{"norm": "layernorm", "norm_place": "pre", "warmup_steps": 200, "doc_mask": true, "train_tokens": 1283000000, "dataset": "wikipedia_en"}
Each number is 50 + 15 x the weight over its row's rms, rounded and kept within 0 to 99. Layers, rows and columns count from 0. The size before them is the row's rms in percent of the matrix's.

# k: layer 2 attention key, 320x448, rms 0.0755, rows 31-61, columns 336-447
# q: layer 2 attention query, 320x448, rms 0.0791, rows 32-62, columns 336-447
k31 106:49 48 41 65 41 65 25 41 70 51 46 35 50 38 63 40 56 55 43 52 65 35 37 38 40 32 30 42 48 55 86 30 30 47 62 52 60 61 47 26 43 44 46 50 54 45 63 74 57 58 33 70 38 46 57 45 76 45 47 37 25 57 31 73 58 17 60 38 73 27 27 58 57 62 44 50 56 49 37 48 27 99 50 46 61 51 57 69 50 24 52 29 42 61 43 41 51 50 42 40 46 81 39 54 37 45 57 68 23 72 58 58
q32 100:65 68 82 77 73 65 32 86 40 85 41 34 60 64 54 66 60 34 26 55 40 78 18 63 54 93 43 40 50 64 45 37 39 36 56 50 79 43 46 70 48 66 73 51 36 42 55 22 61 62 58 68 67 52 56 70 49 47 37 60 43 56 55 57 70 41 34 63 60 42 30 76 80 27 30 65 46 45 66 50 50 69 68 34 27 44 58 55 42 32 57 61 67 56 68 82 59 28 52 55 67 55 41 50 45 46 58 68 60 42 50 51
k32 095:55 52 64 51 34 57 61 68 41 75 44 32 39 53 63 45 54 71 65 41 53 17 51 59 60 40 42 76 54 45 18 38 78 28 28 80 67 45 44 43 64 22 38 34 40 68 30 60 28 72 43 57 40 48 57 44 41 46 66 69 39 90 57 27 72 51 61 66 49 65 55 64 66 59 59 58 43 33 51 43 71 68 25 71 54 54 72 63 57 72 54 38 47 28 69 64 33 91 43 42 87 33 31 60 26 68 38 49 50 39 64 58
q33 106:54 31 47 60 51 82 32 53 58 49 57 63 16 55 42 54 61 32 40 35 38 40 36 60 36 76 66 52 54 23 28 29 73 77 80 99 37 43 40 44 55 33 51 41 54 40 30 47 55 66 58 38 37 68 60 62 52 47 51 68 53 72 57 31 50 41 51 65 48 45 51 63 50 28 28 73 51 55 32 72 39 26 29 51 49 77 34 42 57 55 32 66 58 51 57 52 38 33 85 86 76 53 50 48 47 29 37 26 52 38 53 39
k33 109:62 63 52 45 53 50 42 61 34 51 74 40 30 58 61 51 57 46 33 52 59 47 42 49 95 19 72 55 45 62 33 55 60 39 44 34 71 56 52 43 59 56 44 53 31 43 55 42 25 43 52 68 39 55 30 74 80 23 52 67 50 53 38 60 51 64 58 55 29 59 51 87 57 33 50 33 57 74 78 29 45 70 40 45 61 69 78 33 42 53 44 44 61 53 44 67 16 46 52 32 72 72 27 41 39 61 58 41 30 27 67 37
q34 105:40 52 64 61 26 51 79 36 58 61 34 38 45 61 60 64 53 22 68 43 42 44 30 61 40 58 57 86 58 62 53 53 56 76 46 71 38 55 52 31 32 53 53 49 29 59 58 43 39 46 85 41 49 43 54 24 36 59 51 45 56 59 52 34 58 33 41 34 45 44 58 30 39 44 33 48 44 38 40 58 38 30 61 42 51 54 76 45 35 58 45 30 50 59 43 48 50 48 42 44 51 44 35 30 43 53 34 27 53 69 61 42
k34 107:52 51 50 42 55 39 48 88 49 43 58 51 33 74 46 57 48 63 52 78 33 57 55 55 31 58 56 40 42 51 69 58 43 69 50 84 39 33 73 20 29 37 58 81 35 20 49 79 57 39 73 42 63 55 74 45 58 53 29 32 24 70 56 35 57 43 49 42 53 58 38 49 48 53 75 72 19 40 47 66 50 58 18 66 29 35 33 64 64 43 62 60 72 11 65 46 69 60 58 39 50 41 42 39 56 62 79 53 37 62 73 67
q35 102:32 56 57 61 63 49 52 58 43 51 74 41 68 48 45 35 50 58 62 16 99 35 40 55 49 43 41 51 48 55 40 48 37 01 55 62 74 67 53 68 69 58 80 42 41 53 53 54 69 65 76 67 46 36 37 50 31 38 30 36 38 55 26 65 66 53 52 38 27 63 45 50 38 64 60 51 61 75 76 39 58 35 41 60 27 19 50 40 66 53 27 77 22 59 67 42 58 49 52 50 69 44 98 56 57 59 77 35 58 43 26 78
k35 098:44 63 68 38 39 57 42 45 55 28 38 42 53 17 71 66 36 83 46 32 32 28 58 52 50 31 76 27 65 51 51 59 58 56 67 58 54 42 79 87 35 49 57 45 62 23 29 28 45 21 40 48 65 92 62 41 50 64 35 31 63 44 62 62 35 56 59 60 40 74 58 50 39 69 45 50 44 50 56 42 39 49 34 67 65 69 66 84 71 35 49 38 63 55 38 26 42 21 67 48 31 55 60 76 47 36 32 21 41 71 65 36
q36 096:33 61 61 32 20 79 38 57 81 60 34 73 51 51 07 55 56 57 47 63 39 41 43 31 34 30 57 58 65 79 67 95 38 35 53 48 32 43 43 73 58 51 31 58 54 58 47 50 34 46 46 39 69 40 27 43 48 33 35 60 52 55 60 29 55 26 52 52 68 57 61 47 28 40 48 19 34 49 74 54 53 45 51 42 46 39 32 63 34 57 71 73 00 58 67 72 61 56 54 57 60 50 75 64 67 25 21 46 64 51 54 76
k36 101:20 45 68 71 82 52 54 74 43 59 44 46 92 46 47 40 22 58 76 64 57 71 58 36 29 41 28 74 28 50 07 91 56 29 36 68 62 60 51 09 58 45 65 27 59 50 59 50 48 50 52 36 44 62 51 20 49 60 60 58 82 37 44 62 57 43 49 38 37 61 41 73 61 63 73 45 50 36 44 62 58 49 75 46 50 50 32 47 36 58 75 47 58 48 56 49 19 24 62 69 35 62 55 69 76 56 47 63 80 85 58 58
q37 095:65 21 66 60 47 42 56 60 39 47 32 44 37 65 51 39 11 40 42 54 72 56 44 40 58 64 52 64 50 37 18 38 35 51 00 49 44 52 49 46 44 36 61 45 34 45 50 67 33 53 51 17 43 29 62 47 69 42 46 76 56 37 81 32 57 32 46 26 44 63 74 61 78 73 81 51 44 44 31 43 44 63 43 52 55 36 65 41 64 61 45 26 61 67 27 39 44 11 62 56 36 48 72 49 73 49 47 50 31 64 38 58
k37 099:44 45 64 58 52 75 51 48 35 46 49 71 67 39 39 00 51 45 69 34 24 67 75 41 48 37 53 53 35 58 83 50 70 44 47 39 43 40 50 56 39 50 77 56 51 61 66 45 60 43 24 55 67 55 41 62 37 50 57 55 47 43 68 53 59 72 49 59 63 42 39 50 29 37 44 47 41 49 57 35 26 60 44 87 29 64 51 47 26 57 58 18 58 41 32 77 39 33 50 76 48 53 68 79 48 76 41 48 65 60 59 53
q38 097:61 58 58 50 37 33 46 50 48 70 57 47 85 55 50 59 41 56 58 69 32 52 60 30 48 22 44 55 35 30 80 46 54 82 46 78 28 62 29 44 48 84 74 53 47 57 45 20 52 51 59 55 22 62 47 27 34 54 48 54 49 45 37 33 74 62 43 77 70 52 62 50 53 49 36 42 35 61 79 36 51 44 48 65 48 33 84 62 47 43 80 35 42 45 61 38 50 47 46 57 64 49 42 60 63 40 81 21 41 44 66 55
k38 098:42 45 46 40 48 38 57 69 57 71 44 40 51 34 61 51 49 45 35 82 63 45 60 36 37 45 30 29 47 59 59 55 31 57 57 32 57 61 59 49 35 41 61 41 33 49 64 59 48 60 40 57 71 48 70 37 54 29 71 41 44 38 43 56 35 71 21 48 35 74 42 35 32 39 60 34 62 40 69 55 23 27 50 46 52 46 24 66 65 47 31 61 65 51 39 60 62 45 52 45 46 56 36 42 61 66 44 50 76 56 41 85
q39 102:51 44 25 59 44 23 60 54 29 71 61 62 74 34 41 72 55 56 38 39 34 37 47 76 62 42 37 47 64 58 57 43 53 54 44 46 19 55 37 37 55 64 68 21 46 42 72 31 42 75 56 61 41 28 55 39 41 29 20 52 57 45 57 79 51 41 57 74 65 54 20 53 42 68 71 57 40 44 72 60 65 66 39 45 32 31 41 42 57 74 55 48 65 52 61 41 46 68 46 50 46 43 19 45 56 39 52 45 65 31 62 63
k39 104:26 42 52 58 42 42 61 72 57 42 42 76 68 44 52 51 49 59 49 36 43 65 34 52 51 74 34 82 36 37 56 61 53 74 63 38 43 23 38 42 29 42 22 32 53 52 58 67 44 54 42 64 62 66 34 46 55 55 52 56 23 27 50 24 07 51 48 68 48 48 36 43 67 61 77 44 70 48 78 69 28 33 57 67 59 35 69 42 42 32 71 41 75 47 67 50 72 71 59 46 61 44 49 62 59 88 43 69 32 33 33 47
q40 097:69 52 51 52 53 52 60 38 27 59 69 39 63 61 30 26 36 53 06 57 50 65 41 26 69 52 49 45 50 47 58 55 51 63 43 61 13 42 49 33 60 45 54 27 56 63 28 32 62 57 39 53 44 33 48 11 50 62 44 48 55 64 81 65 55 38 65 44 27 40 45 75 20 29 30 54 54 47 44 84 36 49 57 49 31 47 73 51 40 70 56 51 52 65 32 75 76 49 42 36 54 48 50 29 24 49 61 64 45 54 15 53
k40 096:55 33 62 85 45 67 56 31 51 42 69 51 64 70 43 20 31 45 29 61 44 45 72 46 49 77 57 61 77 40 67 42 63 63 37 39 70 72 59 51 55 35 31 46 30 25 63 43 29 61 65 48 57 47 33 51 46 65 79 73 61 32 38 38 79 41 55 71 18 21 63 45 92 51 45 54 51 51 48 41 62 26 91 47 48 50 20 39 39 68 69 45 86 71 52 29 57 47 71 55 57 57 68 30 99 61 52 58 23 37 68 17
q41 094:42 59 35 26 45 26 73 48 48 13 65 58 33 41 39 70 48 53 25 61 75 42 67 32 62 45 41 56 40 55 67 34 58 46 55 35 51 61 51 57 61 53 41 69 34 37 28 40 53 55 41 42 81 42 24 52 74 19 38 21 57 40 66 29 42 39 22 27 56 53 61 41 58 52 64 50 58 33 65 39 54 26 46 65 43 50 54 58 56 49 26 58 51 67 68 28 50 40 03 36 69 34 21 38 70 68 72 30 69 24 70 35
k41 095:60 53 43 25 26 41 76 72 58 46 80 62 50 50 49 36 51 75 48 20 38 30 36 41 40 39 56 58 62 60 28 50 67 60 65 37 32 42 47 59 30 48 62 40 58 35 46 86 68 65 34 48 67 62 56 42 37 49 47 57 68 51 41 57 53 55 72 67 50 47 60 55 49 30 49 22 27 30 43 57 57 69 36 60 20 56 45 36 44 66 73 35 70 35 28 38 26 44 49 55 17 20 47 53 51 33 37 43 74 43 62 64
q42 103:36 49 70 70 62 55 24 51 57 54 67 43 42 56 46 28 34 70 50 72 41 47 54 44 49 67 65 55 53 48 31 33 52 82 40 22 71 35 58 32 62 55 63 47 74 46 48 55 50 57 66 60 45 37 60 57 49 47 32 58 51 65 22 62 66 47 53 42 51 57 53 77 38 53 31 50 49 28 42 37 65 30 62 41 74 43 62 62 47 70 60 37 57 47 58 52 57 45 44 62 57 58 68 46 59 60 37 64 59 71 40 46
k42 103:15 64 52 45 60 49 51 67 69 40 30 54 61 65 33 64 81 47 50 50 54 66 49 39 45 87 69 58 57 68 53 33 56 58 37 45 42 12 68 62 53 16 56 69 51 19 69 48 45 49 53 35 42 65 56 62 33 44 39 52 55 62 39 75 36 37 48 35 46 47 47 38 27 46 39 66 49 48 32 61 48 47 42 46 60 57 46 53 43 45 59 34 30 52 57 65 55 28 63 20 34 63 15 52 55 45 56 42 46 55 69 57
q43 097:29 39 26 44 46 69 58 50 86 60 47 69 51 66 28 75 45 43 34 55 66 61 47 37 44 66 50 50 52 04 39 67 50 60 27 18 51 39 25 51 27 60 45 19 56 30 57 55 32 54 56 54 36 34 53 57 47 54 73 38 68 61 37 54 54 51 60 36 44 30 64 34 43 64 89 51 91 77 41 48 46 46 56 32 32 42 93 67 33 44 30 10 24 42 67 61 40 47 53 42 33 51 61 81 78 42 45 41 64 72 54 49
k43 097:38 68 44 47 35 37 61 53 52 42 47 51 76 41 37 55 53 36 30 79 53 49 47 54 46 55 48 42 65 53 40 65 56 27 66 52 35 53 72 70 39 37 52 59 49 67 56 44 53 50 37 67 52 53 51 21 69 26 55 67 51 38 33 35 63 43 47 49 66 63 27 60 65 57 57 53 46 56 42 63 73 65 53 60 81 50 22 40 55 48 42 68 35 47 41 20 70 50 76 63 38 68 41 41 29 73 38 42 64 78 49 66
q44 095:37 36 72 52 40 46 30 46 47 55 59 47 77 54 83 48 42 40 79 18 49 44 57 50 45 34 41 44 66 67 74 27 65 32 76 60 36 56 33 34 59 44 71 16 60 54 52 53 86 58 45 39 60 39 44 47 41 65 64 43 33 53 69 26 64 43 44 56 28 41 49 58 53 42 29 41 84 48 55 46 33 22 62 53 59 36 49 75 57 53 56 76 48 16 33 57 47 78 80 55 37 53 50 37 64 40 44 60 61 38 49 40
k44 098:73 37 23 60 52 48 64 22 49 49 56 24 63 37 46 70 39 54 44 68 60 63 58 29 57 27 52 12 33 63 69 63 68 51 43 39 64 31 51 33 36 43 33 17 64 47 48 60 29 58 65 46 56 46 54 39 61 30 56 62 62 36 58 53 54 54 36 77 62 55 25 77 40 58 61 38 31 49 57 49 24 64 32 48 64 65 62 58 33 51 52 45 49 68 54 30 19 69 36 55 79 26 00 66 53 39 58 59 49 42 65 64
q45 099:48 42 28 89 84 40 36 52 43 35 43 50 73 47 38 60 55 34 28 31 50 50 44 49 78 33 37 37 45 60 90 37 36 44 68 75 23 38 39 67 42 73 54 51 53 47 73 51 48 57 61 61 36 31 47 67 63 48 48 54 48 74 51 25 24 28 63 44 53 73 44 51 49 60 41 66 65 70 29 46 58 46 24 58 42 62 47 24 44 53 45 32 38 68 29 39 32 34 38 46 36 40 51 42 42 51 34 48 67 54 23 51
k45 095:61 43 70 83 56 69 75 54 80 57 68 47 67 47 46 26 34 72 51 38 55 47 59 32 36 53 34 51 64 46 53 57 49 30 42 44 79 67 68 29 40 39 56 42 51 34 25 71 52 73 31 50 26 48 45 39 61 47 63 21 76 59 45 83 71 68 62 57 60 42 51 76 56 50 62 42 45 47 49 26 37 54 57 53 67 56 44 35 68 70 67 70 14 60 90 53 45 30 51 49 55 41 57 47 29 50 32 44 52 54 37 44
q46 116:58 42 69 43 56 71 51 18 50 24 43 70 58 68 51 73 32 70 58 60 68 52 43 66 58 54 54 63 60 42 54 50 61 82 48 40 55 44 53 54 49 54 46 42 61 22 48 44 32 30 57 52 53 61 45 36 50 62 44 57 07 47 32 47 46 45 62 46 26 44 75 38 69 49 65 50 26 51 78 50 48 42 28 49 55 22 63 58 60 72 60 58 78 54 23 17 67 54 25 76 30 40 76 65 75 53 89 57 51 50 46 68
k46 117:35 67 63 36 43 34 73 46 47 52 37 68 63 69 48 59 29 45 52 55 77 54 37 60 29 63 55 80 35 07 50 58 49 44 14 52 76 49 41 43 41 69 67 51 38 49 75 61 15 41 66 49 62 74 45 64 23 45 44 52 21 74 19 52 63 49 59 59 50 50 49 25 56 47 69 64 48 56 52 51 29 52 59 50 34 38 53 46 39 36 05 28 62 43 52 58 42 57 16 38 44 25 28 59 54 28 58 39 42 56 70 12
q47 103:46 69 54 15 77 46 44 41 52 66 73 47 61 48 24 53 51 51 63 60 52 48 54 57 51 56 41 47 51 43 41 56 48 58 55 36 54 47 56 37 72 14 57 58 49 36 47 55 33 47 48 45 42 54 64 39 64 61 41 42 40 33 43 85 17 60 60 54 75 42 36 51 55 67 30 81 39 23 28 52 53 35 27 38 64 42 66 38 33 58 36 40 57 43 36 66 35 56 49 54 32 41 38 49 48 47 49 46 62 56 43 45
k47 104:67 47 45 51 77 41 71 39 79 43 63 47 40 48 44 49 61 48 36 53 43 41 78 59 61 43 50 35 41 47 71 53 56 71 31 49 43 53 48 47 51 52 47 61 56 59 22 59 60 37 46 52 58 70 59 50 54 42 73 62 38 51 43 60 65 34 33 50 30 67 60 33 50 61 26 56 42 58 20 32 54 11 48 48 34 51 80 31 75 77 63 53 32 50 45 49 51 42 65 62 33 65 59 61 70 55 67 74 82 76 77 62
q48 096:52 36 44 41 62 51 38 24 58 78 50 51 68 67 72 40 71 25 19 43 58 44 70 25 42 44 38 42 63 46 47 63 42 57 43 50 42 49 40 27 55 82 49 52 48 40 40 39 69 47 47 28 58 30 12 39 54 69 66 14 49 53 72 39 44 63 43 44 71 51 86 38 43 47 45 48 43 65 45 50 44 55 56 59 73 55 44 41 40 26 39 48 49 73 42 47 57 53 45 65 40 49 48 67 51 52 63 53 49 59 29 38
k48 103:50 48 16 65 29 46 52 52 67 16 65 38 43 15 24 23 30 61 68 24 72 49 30 34 54 33 37 39 25 62 76 50 52 62 58 42 75 49 28 60 60 44 14 40 49 49 76 69 65 69 55 41 67 44 22 50 51 66 33 66 33 64 42 34 68 75 53 52 35 21 38 54 44 50 55 84 61 75 10 62 66 42 80 51 55 30 37 43 50 42 51 92 58 52 13 35 44 44 32 56 53 55 58 35 46 67 54 25 61 56 55 36
q49 101:47 37 47 61 57 42 25 07 34 33 55 34 25 43 42 42 57 27 58 39 55 48 49 58 24 71 47 55 57 59 55 60 25 60 50 60 69 74 36 70 35 44 40 23 26 54 50 60 73 48 54 54 47 44 70 14 46 49 58 84 34 63 42 41 50 64 41 43 50 62 45 52 49 41 51 46 33 44 61 34 66 38 34 46 33 24 68 42 77 37 50 19 26 22 53 58 58 59 39 42 41 68 46 59 46 53 79 42 26 19 51 30
k49 103:23 51 50 67 73 64 68 36 59 47 45 37 65 44 63 54 38 64 57 65 52 56 34 30 37 32 48 27 64 52 71 14 35 19 63 48 33 56 52 44 96 42 60 59 47 59 34 34 44 34 42 76 31 55 47 33 42 30 80 56 27 60 54 48 61 42 49 43 44 60 81 51 71 52 19 47 46 36 58 68 37 60 72 30 43 71 40 22 48 41 30 75 49 64 37 65 31 57 57 61 78 55 65 72 43 70 28 79 76 53 64 61
q50 096:41 49 18 72 62 18 64 50 68 34 57 31 32 19 71 67 49 61 51 39 53 62 54 48 37 66 59 52 43 37 74 64 50 76 40 28 85 46 37 49 73 64 53 54 18 19 66 75 51 38 48 16 48 40 45 85 68 56 29 47 45 50 62 68 43 58 75 37 55 49 40 63 23 51 56 47 69 68 47 57 30 79 44 50 48 59 20 68 65 40 46 53 81 54 34 41 48 33 32 44 31 68 75 38 38 56 43 63 20 39 60 36
k50 098:35 36 68 73 51 65 46 68 59 57 43 53 52 51 55 29 41 64 48 54 57 53 52 36 80 34 49 39 34 55 62 54 54 50 70 58 51 38 25 36 37 26 66 47 54 59 37 44 76 25 24 47 65 49 53 69 22 49 49 61 34 47 63 47 54 28 46 21 48 61 36 45 35 48 53 30 47 41 85 27 51 39 53 58 58 51 29 59 46 60 71 46 44 55 35 40 38 53 59 46 51 19 43 63 63 68 82 74 67 48 72 52
q51 106:58 47 34 67 52 64 55 26 45 56 64 69 52 54 59 73 50 38 56 52 66 71 74 48 51 39 81 21 17 56 49 45 65 53 34 59 25 24 55 68 67 36 21 47 34 53 34 43 53 52 55 26 72 22 53 69 33 70 45 26 61 55 60 67 35 51 47 53 54 60 67 57 48 65 49 35 52 40 48 61 39 63 31 57 53 38 57 55 49 30 38 60 47 75 34 74 73 47 45 56 52 44 56 58 81 55 31 48 21 26 23 60
k51 098:41 84 79 79 68 39 64 38 30 31 27 55 37 59 52 74 44 45 55 25 51 41 39 65 41 54 34 38 41 43 57 84 51 77 54 50 22 48 41 24 49 60 24 27 25 46 78 44 43 45 60 60 52 63 64 47 58 31 67 67 40 45 45 45 74 74 50 65 51 45 49 25 48 48 75 49 52 56 75 75 63 64 59 82 80 52 71 41 75 39 65 39 50 52 18 57 28 48 43 58 17 45 51 67 28 48 48 58 59 76 64 62
q52 097:25 65 61 43 50 67 52 42 30 29 45 57 46 52 24 52 52 33 67 78 56 46 45 66 63 58 42 39 53 32 59 71 28 42 41 57 49 78 55 57 80 36 47 67 17 51 75 26 51 40 56 42 30 63 55 53 40 62 58 42 47 54 65 21 69 29 46 84 55 68 43 65 41 58 60 51 77 49 31 55 58 38 36 51 27 12 37 56 29 63 63 12 21 51 59 70 49 60 72 57 68 57 38 67 43 70 51 40 58 34 57 57
k52 098:65 48 41 73 43 30 49 48 50 58 67 32 71 49 37 49 61 45 32 32 53 50 49 59 30 75 33 45 40 88 74 02 33 48 52 65 36 22 60 37 48 51 56 48 51 39 38 67 61 53 49 56 36 57 59 36 33 56 53 20 49 41 62 60 50 71 58 74 51 58 35 40 47 67 53 70 25 65 43 51 69 54 68 49 41 46 44 53 49 54 52 51 54 61 58 55 41 37 63 69 56 60 57 64 50 46 43 38 47 57 50 59
q53 099:67 50 72 59 36 39 41 58 64 70 57 63 66 35 72 58 83 39 65 37 63 41 65 67 71 49 42 51 51 38 40 69 59 51 64 11 33 48 68 34 43 63 54 28 57 17 49 47 32 59 66 61 59 33 52 71 55 67 65 40 50 52 27 27 37 47 39 64 75 43 71 37 22 18 59 72 41 59 66 33 35 48 64 44 71 29 52 33 25 61 40 32 62 62 40 71 37 42 62 47 57 64 62 77 45 12 56 68 73 28 34 84
k53 094:41 40 50 45 66 47 34 45 46 57 72 32 41 33 69 55 89 27 70 65 29 42 43 77 53 33 49 58 43 31 48 34 48 41 69 68 53 52 69 44 79 44 57 27 58 68 53 64 56 49 53 42 65 59 71 45 53 36 50 41 40 61 25 80 58 48 55 45 56 44 36 33 42 69 70 48 58 62 48 36 30 54 51 57 66 39 52 37 31 46 54 34 52 36 51 43 66 56 39 21 40 49 42 54 64 49 58 40 38 55 57 69
q54 099:40 29 44 53 33 53 64 75 58 64 60 30 45 49 44 73 23 45 50 62 81 51 57 74 74 35 14 49 36 19 36 66 49 46 68 51 54 72 55 60 57 19 41 33 55 49 49 71 49 52 38 25 40 51 75 52 49 39 70 54 53 63 56 49 71 49 64 69 65 43 52 60 44 55 35 44 88 40 29 24 50 48 60 48 72 38 17 57 51 45 39 50 71 32 59 19 28 56 45 43 84 36 62 43 47 35 38 22 47 42 67 57
k54 100:99 59 42 52 65 67 15 54 51 51 22 63 47 33 60 46 59 76 36 36 38 49 34 38 53 24 54 58 17 79 53 28 57 65 63 35 63 41 48 50 54 59 36 36 73 36 42 28 34 40 44 55 36 44 32 39 51 74 34 83 40 58 63 48 60 40 49 36 40 44 41 59 31 51 57 55 45 19 81 49 26 55 50 27 61 62 71 58 34 60 57 87 37 55 40 46 29 63 56 18 32 43 52 28 32 45 52 37 36 30 54 48
q55 100:14 51 65 27 43 55 39 59 44 35 45 51 45 47 66 57 43 77 61 38 19 48 79 47 45 90 49 51 35 38 55 72 57 86 50 44 35 57 71 39 57 41 62 48 42 52 46 57 75 40 52 58 72 62 35 69 61 38 22 50 32 38 47 42 48 47 52 74 58 48 63 07 59 60 63 33 35 57 61 63 84 25 38 48 77 20 60 40 67 18 32 41 59 46 51 39 48 67 52 35 42 48 44 51 33 42 65 52 46 46 73 37
k55 102:14 38 07 30 39 27 55 51 60 30 52 34 30 49 68 66 50 58 69 33 52 56 40 70 46 36 64 68 44 43 38 31 39 12 64 90 56 36 48 47 39 60 55 65 41 73 60 58 35 48 32 42 42 62 56 28 25 71 41 65 27 60 40 51 53 42 53 76 75 57 00 61 58 76 31 52 36 46 75 40 62 31 43 59 70 20 67 43 29 53 78 48 64 32 73 46 67 41 36 36 59 63 64 52 46 18 40 49 41 64 55 38
q56 099:32 46 48 38 45 49 42 28 54 64 27 63 46 58 63 86 21 53 54 52 45 69 84 35 27 51 49 16 48 35 43 35 32 71 53 73 44 36 50 52 59 38 47 62 69 79 61 28 64 64 32 58 70 54 39 49 46 25 75 34 58 21 53 41 72 59 47 44 56 37 52 64 35 45 43 36 55 41 33 58 48 67 15 29 43 29 23 45 47 63 63 36 56 34 50 49 42 75 53 48 66 40 70 58 32 68 43 59 47 60 35 41
k56 107:34 57 56 67 42 23 32 52 37 48 62 41 49 23 60 39 62 61 46 64 33 48 38 44 42 38 45 50 47 54 50 32 37 31 41 64 33 58 56 50 54 38 74 71 41 48 40 45 56 49 68 71 39 34 79 51 49 52 39 53 72 57 49 51 56 70 30 75 47 49 52 50 48 35 55 48 54 43 40 23 49 34 62 32 12 34 37 52 65 64 69 41 46 39 43 77 58 74 22 57 52 51 41 50 42 49 73 54 56 62 65 57
q57 101:48 65 29 65 48 53 49 73 38 31 38 76 63 33 39 52 39 65 36 45 75 34 64 55 28 50 45 31 36 52 47 50 62 53 67 58 58 56 31 40 30 64 58 78 40 36 46 34 54 46 44 29 34 33 63 49 75 26 29 51 79 61 46 32 60 89 62 57 60 53 54 38 38 67 49 61 35 35 61 40 60 72 47 46 53 21 47 79 56 62 63 38 40 54 27 44 40 47 46 58 49 67 54 50 53 59 40 69 34 44 48 64
k57 108:56 40 60 72 16 50 43 41 71 43 31 56 72 34 43 32 48 93 38 34 39 45 51 43 40 64 31 69 60 42 38 59 37 40 48 42 54 09 60 49 79 46 44 41 61 55 55 31 69 53 52 50 53 55 66 37 58 75 57 43 64 54 36 57 37 41 47 74 56 46 49 40 32 74 47 56 61 59 45 17 35 67 55 57 39 39 40 32 68 32 68 73 61 57 57 32 45 37 67 52 52 60 46 21 52 79 64 50 52 46 32 46
q58 103:45 48 35 49 36 07 61 86 32 62 43 57 67 60 66 63 56 75 60 47 58 32 39 74 46 48 67 62 20 66 34 41 55 44 26 50 33 16 55 62 42 69 51 43 52 73 48 26 30 38 67 48 85 65 36 47 55 53 80 45 43 25 43 69 48 50 53 43 50 58 56 49 65 54 53 40 53 51 70 49 47 34 52 66 57 60 67 64 61 68 50 39 52 31 74 76 74 83 44 54 53 52 57 79 47 60 76 35 29 61 45 13
k58 100:30 68 57 41 44 40 39 26 28 43 53 61 68 42 49 73 52 61 60 47 35 44 67 41 53 36 48 85 63 37 42 60 45 35 41 45 83 57 59 67 44 47 61 37 65 36 55 55 65 48 35 19 61 46 70 62 49 38 36 44 46 50 53 39 59 34 53 21 37 53 41 40 70 36 24 32 39 43 61 60 34 69 41 17 15 49 21 44 44 54 34 62 38 53 43 22 58 36 32 62 51 49 67 38 67 58 36 04 41 25 52 73
q59 101:38 63 29 25 46 27 50 54 39 43 64 04 68 72 60 49 45 17 56 54 57 59 92 62 38 44 34 37 27 55 37 53 59 47 53 33 35 33 50 57 33 80 72 75 56 35 63 46 67 37 46 84 59 41 63 47 46 53 47 61 27 57 44 51 55 88 24 83 55 49 29 58 44 52 52 58 17 30 41 56 50 53 51 44 50 49 41 74 81 75 40 17 45 54 52 41 40 36 37 68 25 72 62 41 86 50 49 32 34 49 61 75
k59 107:51 82 74 43 35 52 37 48 80 36 67 40 41 30 18 61 36 51 41 45 62 48 67 68 36 45 46 48 60 42 53 38 57 64 39 47 20 35 46 36 54 28 58 54 28 42 45 61 54 41 49 41 66 61 42 44 34 49 45 51 59 46 29 65 26 31 66 91 15 77 55 42 77 64 54 31 42 57 39 53 59 38 38 38 76 74 48 57 60 58 46 36 51 51 42 67 72 44 64 34 36 54 70 51 44 48 51 22 52 61 25 42
q60 094:35 39 55 32 64 52 57 43 84 73 67 57 43 43 54 12 54 59 51 49 79 34 32 37 61 56 41 33 28 79 55 57 61 58 73 79 67 52 37 52 61 36 29 84 56 60 41 65 31 44 39 57 46 74 28 58 32 80 60 53 56 56 51 38 64 47 37 69 53 67 56 73 37 62 30 29 41 67 41 40 17 32 58 37 57 41 57 37 59 57 42 69 46 56 63 55 34 30 31 60 47 87 46 59 50 80 52 80 43 73 33 50
k60 101:74 70 32 60 72 55 70 47 48 27 45 56 82 60 58 41 54 24 35 43 42 36 56 41 49 47 69 53 55 41 35 37 57 53 63 40 53 42 49 51 55 54 53 26 50 27 37 52 24 52 57 65 24 35 72 69 76 54 20 49 39 30 56 38 55 55 55 28 63 34 50 42 36 75 48 49 74 67 53 46 42 60 47 52 49 39 62 44 65 30 57 43 52 41 16 35 35 58 57 41 39 62 59 72 26 67 62 30 60 39 70 40
q61 103:43 33 68 99 65 76 43 36 58 31 68 42 55 52 69 43 55 48 62 47 43 68 45 52 56 64 50 44 29 53 51 34 46 75 54 74 45 42 48 69 32 35 43 60 43 53 73 53 33 76 39 26 70 45 55 32 51 55 58 50 28 68 54 10 58 36 53 56 53 55 62 25 54 48 45 35 60 34 16 79 64 70 60 30 60 41 64 50 45 46 40 31 73 46 25 59 56 51 32 75 50 45 59 63 57 38 69 35 50 47 52 23
k61 101:32 34 41 48 35 69 47 57 75 56 61 76 42 40 58 62 19 64 40 25 59 65 40 45 23 60 32 47 58 31 48 39 50 43 40 58 51 33 57 49 39 63 40 68 38 44 50 57 66 45 61 41 47 42 50 31 48 56 53 48 60 48 57 67 55 56 76 52 56 32 51 51 45 67 68 67 49 51 82 49 53 32 46 70 51 40 60 13 77 15 74 53 21 59 23 18 38 42 28 57 54 38 28 62 74 72 22 36 52 52 49 21
q62 100:57 55 70 49 52 68 65 66 27 57 23 65 43 47 72 48 63 53 50 37 35 56 65 58 56 66 42 49 60 39 45 56 52 53 89 65 69 66 42 52 44 52 85 50 80 54 37 32 55 66 36 45 79 49 83 32 44 57 64 54 55 53 69 57 58 62 56 25 74 55 39 55 38 52 56 49 49 59 57 52 42 60 75 28 55 41 29 71 19 46 47 56 53 52 57 52 55 69 31 64 67 33 35 48 43 44 84 53 55 35 48 60